config.toml
n_head = 2
vocab_size = 8192
norm_place = "pre"
positions = "rope"
rope_base = 10000.0
tie_embeddings = false
parallel_block = false
init_std_qkv = 0.0668
beta1 = 0.9
beta2 = 0.95
lr_head = 0.00744
grad_clip = 2.0
warmup_steps = 203
schedule = "wsd"
Each number is 200 + 30 x the weight over its row's rms, rounded and kept within 0 to 999. Layers, rows and columns count from 0. The size before them is the row's rms in percent of the matrix's.

# layer 10 MLP up, 256x96, rms 0.118, rows 240-251, columns 0-95
115,206,188,195,197,199,135,221,172,227,258,202,229,160,227,178,208,210,242,195,174,224,244,198,221,236,130,218,172,168,198,207,153,196,184,260,200,173,207,233,203,190,239,218,160,154,235,165,179,193,150,179,153,201,219,217,203,207,229,194,206,184,239,223,177,248,158,201,203,266,177,201,196,233,229,193,156,230,207,165,280,250,220,191,199,170,194,193,162,179,215,176,187,227,224,146,180
092,208,204,206,213,207,162,168,227,171,199,205,238,242,210,250,201,242,232,161,208,208,135,160,200,179,236,169,162,167,218,204,190,200,185,233,194,185,205,243,167,255,216,213,176,238,161,183,225,193,204,241,147,201,185,210,247,190,182,221,192,250,176,131,160,184,153,220,182,197,286,195,226,234,184,207,217,294,176,190,183,209,184,218,184,169,188,209,252,167,180,219,209,188,207,225,202
104,209,144,220,222,237,200,243,236,253,176,167,223,246,224,188,231,208,153,229,211,218,207,217,201,230,224,180,196,277,126,167,221,157,238,175,229,182,201,188,203,215,189,158,228,212,240,214,190,216,168,184,169,237,239,239,192,200,195,166,258,188,174,162,216,205,161,134,196,182,195,210,175,175,229,217,212,183,169,157,228,210,191,193,156,193,199,226,186,200,248,230,154,170,248,182,237
099,205,169,246,202,202,207,218,166,209,196,171,167,162,221,161,200,198,218,203,158,224,174,203,272,166,192,194,147,161,190,214,223,169,168,169,140,216,227,207,154,154,243,270,150,159,216,207,136,162,181,200,210,224,184,267,170,168,205,165,203,216,226,173,210,194,226,220,211,215,208,129,202,191,211,196,214,217,233,189,173,186,228,168,214,203,233,185,267,191,218,247,174,217,207,224,175
102,193,241,228,218,179,211,198,184,204,178,214,266,210,208,167,212,215,199,111,189,139,235,151,179,188,133,196,205,161,247,211,226,170,222,229,232,190,195,241,199,261,222,208,178,206,167,224,174,203,175,213,176,225,217,148,192,198,217,233,193,209,125,207,153,185,237,232,165,201,207,235,241,256,240,193,242,232,182,179,217,185,173,176,200,211,187,196,195,161,222,179,194,242,220,245,181
103,201,264,208,193,199,218,170,178,179,180,197,160,195,281,205,203,158,235,198,178,232,231,204,188,217,153,191,138,163,223,237,201,186,187,206,229,202,190,222,239,208,224,239,201,217,172,185,228,174,235,140,237,194,162,145,176,202,256,186,140,180,213,262,196,162,226,179,157,210,216,201,253,211,180,209,237,182,218,215,210,119,189,158,182,169,173,217,172,189,191,175,217,215,223,181,235
098,175,204,203,196,187,190,216,163,229,188,190,185,165,170,188,252,247,237,182,274,176,221,189,186,193,162,204,192,201,158,231,233,175,220,203,197,170,202,235,166,254,222,175,162,244,213,179,238,213,211,208,204,215,223,196,215,228,200,197,214,240,206,188,173,219,218,206,221,228,165,138,236,224,229,226,251,215,168,201,163,164,223,104,189,218,266,262,203,206,192,178,182,155,160,241,233
100,208,202,194,204,209,186,202,214,187,221,190,171,216,225,262,270,245,205,208,156,210,196,248,224,226,217,228,126,249,207,215,163,153,197,178,195,243,206,179,231,136,202,207,185,177,242,178,222,213,217,205,251,201,206,198,223,204,177,216,194,179,146,163,158,182,191,225,187,222,208,159,204,245,241,175,154,220,230,184,239,214,241,197,249,194,195,252,161,158,160,190,135,199,226,170,231
093,186,218,179,195,211,143,224,197,223,133,140,245,248,200,171,260,139,209,148,195,171,213,167,203,181,171,159,189,176,217,155,210,214,191,205,153,245,148,208,243,156,207,173,237,192,245,180,211,212,205,221,212,228,200,228,202,183,214,122,153,181,236,174,183,201,227,228,193,224,214,233,178,236,246,196,210,179,208,197,149,212,208,239,248,210,229,171,220,199,196,245,221,198,181,206,182
110,214,164,172,200,143,209,215,219,241,213,193,174,184,166,185,175,214,212,211,196,204,240,223,218,207,163,175,163,216,175,206,161,208,170,186,185,132,211,190,174,182,174,219,166,154,198,176,165,176,167,187,177,193,215,204,236,156,215,258,201,214,273,237,229,194,221,173,179,255,242,193,212,220,213,160,184,214,194,221,256,156,161,138,212,182,146,154,142,159,177,228,170,210,166,212,160
107,190,191,223,196,209,176,218,190,130,198,180,172,179,251,218,226,190,170,177,195,172,213,204,173,195,241,217,141,172,230,154,176,213,205,240,183,148,233,238,199,159,220,197,169,185,146,189,194,145,182,204,231,186,227,179,173,183,183,201,232,301,215,208,187,159,216,241,190,223,175,256,175,195,207,220,205,228,249,246,150,163,164,189,188,180,194,181,198,225,198,212,199,287,204,199,191
093,216,189,175,221,233,169,205,131,204,278,178,196,200,169,174,250,217,223,231,196,212,153,200,169,176,190,178,206,256,190,188,174,217,172,222,175,210,133,175,176,233,210,225,137,213,243,198,154,161,206,187,183,197,252,156,196,234,197,194,228,191,220,152,160,194,210,271,198,168,194,188,170,172,172,229,197,194,153,210,196,215,230,160,222,241,146,226,224,195,213,199,217,226,176,169,151
# layer 10 MLP down (transposed), 256x96, rms 0.105, rows 240-250, columns 0-95
109,183,188,264,189,216,235,182,170,194,211,188,122,203,194,223,234,189,162,229,239,172,231,197,178,223,240,200,227,230,249,152,194,206,199,227,222,200,180,209,224,195,193,203,231,155,158,205,119,184,262,192,169,159,213,213,186,140,226,207,224,212,247,203,162,231,170,149,200,239,172,222,165,163,184,174,157,193,186,190,178,185,179,208,212,162,167,206,201,263,210,206,177,206,154,242,231
092,160,163,197,218,164,196,225,162,194,189,188,209,130,254,186,199,194,182,236,180,194,201,241,171,179,169,236,211,221,171,202,232,210,226,183,257,222,224,187,237,205,194,240,203,184,178,153,220,177,166,193,171,200,167,156,155,190,212,208,196,165,177,175,142,151,135,220,253,135,238,226,167,177,227,177,225,158,242,246,217,199,241,201,232,205,170,250,217,214,231,220,226,219,203,167,210
101,200,178,201,195,194,205,230,193,164,169,167,137,195,185,209,282,218,204,185,179,187,194,200,223,202,190,152,247,201,203,228,223,216,195,169,196,179,232,203,146,160,199,233,162,147,213,229,228,181,225,231,195,220,182,186,227,185,239,239,227,244,279,186,157,128,170,171,201,252,202,225,170,156,217,196,240,207,198,171,259,167,210,174,160,182,183,147,148,203,193,207,199,217,232,199,179
099,156,266,182,211,138,233,212,185,226,212,241,247,202,137,216,172,169,165,222,224,218,167,177,194,174,209,217,243,175,192,213,217,212,214,183,203,175,243,218,209,219,160,187,183,220,241,203,224,197,147,258,178,198,222,233,190,130,177,172,166,211,185,260,204,200,168,186,186,247,183,271,215,212,247,222,215,237,235,183,231,178,156,232,135,191,182,218,216,217,173,173,191,203,213,203,184
107,253,191,190,232,217,164,193,175,184,183,197,168,241,189,200,167,239,190,214,188,202,154,203,276,184,232,167,222,246,205,220,212,200,153,207,195,209,207,233,229,228,214,243,253,190,181,190,161,219,263,199,248,185,157,202,188,156,190,232,210,185,241,207,186,175,158,179,280,205,167,178,236,207,136,200,195,190,147,229,183,245,224,245,184,173,177,229,225,229,189,175,211,143,170,189,199
104,165,196,175,219,176,163,202,209,232,193,140,190,179,165,215,201,203,133,232,153,202,191,223,157,212,142,228,206,222,173,205,171,199,230,189,167,310,185,180,232,151,175,216,191,237,251,178,247,193,254,204,216,235,239,235,164,173,221,169,212,187,224,244,220,176,234,176,223,249,184,163,200,190,203,198,193,188,189,214,224,187,189,229,140,182,216,165,149,195,202,197,205,228,202,168,184
098,200,226,203,240,215,252,205,188,183,212,251,207,189,214,188,220,207,222,240,222,239,260,213,250,223,204,215,162,214,175,184,177,260,201,178,272,195,205,177,215,212,212,243,163,175,235,170,163,227,210,202,200,206,202,232,207,117,195,211,267,202,196,296,154,205,206,189,206,203,223,159,234,232,168,192,215,205,187,196,235,208,163,251,169,170,168,224,187,180,188,244,196,182,197,235,232
103,201,223,198,190,183,212,204,178,244,151,217,190,229,225,157,183,191,196,203,214,176,208,112,155,211,162,174,186,148,222,199,219,170,200,191,187,184,220,234,254,212,167,247,238,189,178,148,189,255,257,180,215,214,180,209,153,172,193,202,226,160,246,152,165,176,212,204,164,232,240,157,183,226,191,238,195,189,213,193,170,250,201,183,221,173,235,204,227,178,240,170,181,113,208,183,202
087,222,232,224,181,172,178,130,187,190,196,166,158,245,194,226,164,186,160,220,170,223,250,207,209,213,192,184,177,187,143,223,198,181,194,168,186,229,150,185,239,174,285,202,186,210,228,230,185,185,191,230,196,254,219,149,214,264,257,169,233,188,188,211,193,179,188,165,179,185,181,195,203,198,249,184,159,235,241,205,226,157,199,245,241,150,183,167,217,215,219,184,202,179,143,210,184
106,165,166,214,208,218,91,221,262,262,222,220,221,190,225,240,225,210,232,236,211,184,172,202,186,195,184,177,216,169,157,196,211,200,159,217,240,218,171,217,168,213,160,134,202,177,202,231,196,209,221,214,185,185,201,211,258,230,188,199,186,210,238,218,245,225,153,218,151,214,187,199,195,203,221,120,160,207,191,197,198,174,190,194,251,195,233,227,217,184,202,232,241,155,149,199,213
103,168,185,200,211,203,157,257,258,190,189,169,193,244,210,225,247,199,156,216,194,191,228,140,145,230,224,220,177,185,201,196,206,186,192,186,244,109,261,187,238,205,205,236,202,230,196,194,132,176,256,193,187,148,185,197,187,190,152,258,230,167,183,191,185,208,205,237,168,242,212,238,180,195,240,192,171,221,188,234,229,181,181,192,219,217,169,203,213,140,218,218,184,174,212,178,193
# layer 10 MLP gate, 256x96, rms 0.123, rows 241-251, columns 0-95
088,179,209,240,217,164,225,209,170,189,181,246,184,200,190,160,213,220,199,230,159,244,210,213,214,192,189,222,255,231,190,181,143,199,206,220,203,158,229,150,170,190,215,202,238,213,178,179,231,226,216,176,182,275,199,129,233,169,173,141,151,214,214,192,187,224,193,137,193,224,220,224,181,218,173,176,226,209,146,207,236,200,169,185,175,247,175,202,195,173,200,128,227,159,169,167,154
104,244,183,243,228,202,159,235,229,237,165,191,253,233,242,186,136,204,209,227,197,200,263,176,241,230,200,207,178,187,217,179,177,179,214,190,228,217,198,208,208,200,164,107,227,159,229,233,221,225,231,175,185,220,172,242,187,213,206,167,235,210,174,214,171,225,205,144,188,204,236,233,212,206,241,234,204,156,143,177,177,248,201,235,207,197,209,161,189,230,196,193,183,152,150,215,241
101,227,187,232,205,289,186,208,192,194,261,170,182,209,186,177,200,228,166,203,161,178,201,191,236,208,167,164,164,199,229,171,184,139,198,148,174,236,158,185,137,185,149,211,210,141,195,225,174,209,219,198,197,180,212,220,205,222,173,231,199,163,180,191,142,198,213,226,191,240,207,131,210,198,245,215,221,206,197,132,178,249,251,217,245,186,208,221,211,185,209,213,204,227,258,202,188
101,180,185,234,222,178,218,218,293,173,199,141,228,167,234,137,220,149,201,217,209,218,190,205,166,186,200,171,219,203,182,155,167,216,256,192,193,251,280,211,207,178,189,188,211,293,191,183,238,202,211,236,207,229,192,200,211,176,219,185,186,240,200,208,214,222,258,161,191,202,211,183,188,149,157,203,202,197,232,176,224,192,219,218,235,188,202,189,213,170,150,164,248,232,206,215,181
105,193,226,198,181,202,129,171,205,208,159,207,256,153,210,130,170,149,221,159,200,171,227,235,179,190,258,135,145,170,191,190,190,176,181,183,191,156,235,229,166,152,237,196,205,197,149,211,183,195,261,171,215,205,172,195,165,213,207,207,153,245,227,185,208,214,194,205,199,183,206,212,222,185,215,171,248,224,221,139,204,192,218,177,203,205,193,215,206,251,189,175,198,239,220,248,252
104,241,244,164,168,270,234,206,216,210,222,137,177,201,248,172,184,241,225,205,226,228,190,203,174,158,214,200,214,200,168,236,204,153,233,207,155,248,202,193,223,233,163,184,170,259,223,197,184,180,190,185,196,208,196,146,200,246,180,191,208,196,214,214,160,221,194,208,145,205,168,179,288,245,190,229,234,196,188,200,217,179,241,178,200,198,223,211,220,225,147,150,217,222,156,240,171
097,210,277,212,181,284,216,200,226,176,195,208,202,212,232,175,201,190,272,157,155,277,203,185,136,187,216,223,211,174,236,227,237,174,175,175,181,197,171,225,240,232,195,216,197,182,127,191,186,220,195,215,252,184,169,171,221,224,207,259,188,225,173,215,151,168,218,197,180,221,184,193,210,235,175,176,226,236,170,225,217,209,229,234,203,198,168,213,223,219,202,166,236,178,210,212,154
093,217,248,171,197,168,233,194,209,192,247,218,160,169,221,248,97,190,212,164,181,201,194,231,210,180,153,204,163,182,143,191,222,185,215,175,236,165,249,187,183,229,188,161,180,192,195,237,161,131,243,181,227,178,236,171,214,204,214,270,236,201,168,259,189,213,171,183,208,198,193,181,225,193,261,236,183,202,203,185,234,237,204,204,169,176,143,222,198,178,206,196,202,213,185,223,204
107,201,285,141,219,247,245,217,199,209,192,209,181,189,158,221,195,217,151,186,213,198,183,239,264,184,219,205,213,218,154,203,180,214,169,223,173,272,162,157,170,175,186,205,142,204,192,202,198,205,237,226,245,192,228,221,184,269,155,198,198,162,181,201,232,221,176,215,215,168,188,169,173,166,127,212,198,228,172,207,164,229,204,176,209,223,197,197,220,249,172,207,194,187,251,230,228
099,192,206,209,185,233,238,215,162,166,202,205,206,230,162,165,199,222,240,192,206,184,285,183,202,179,208,208,248,221,167,164,204,185,221,187,137,201,219,181,142,195,198,186,206,171,203,192,165,225,206,195,164,209,207,163,253,237,212,187,211,189,175,181,227,273,226,167,234,149,153,118,250,153,193,184,237,236,178,182,212,179,189,254,189,158,175,180,229,216,211,188,191,171,252,220,213
098,165,214,189,235,218,194,218,207,231,238,158,215,104,210,134,221,139,180,181,223,228,186,186,226,207,266,215,199,249,240,194,202,239,201,195,239,197,217,171,174,239,212,180,247,250,138,177,228,212,210,184,169,192,167,173,187,229,182,206,181,239,198,222,150,222,239,194,175,199,255,224,174,205,242,231,189,226,211,141,230,170,168,188,180,238,198,226,226,190,176,208,209,216,176,173,192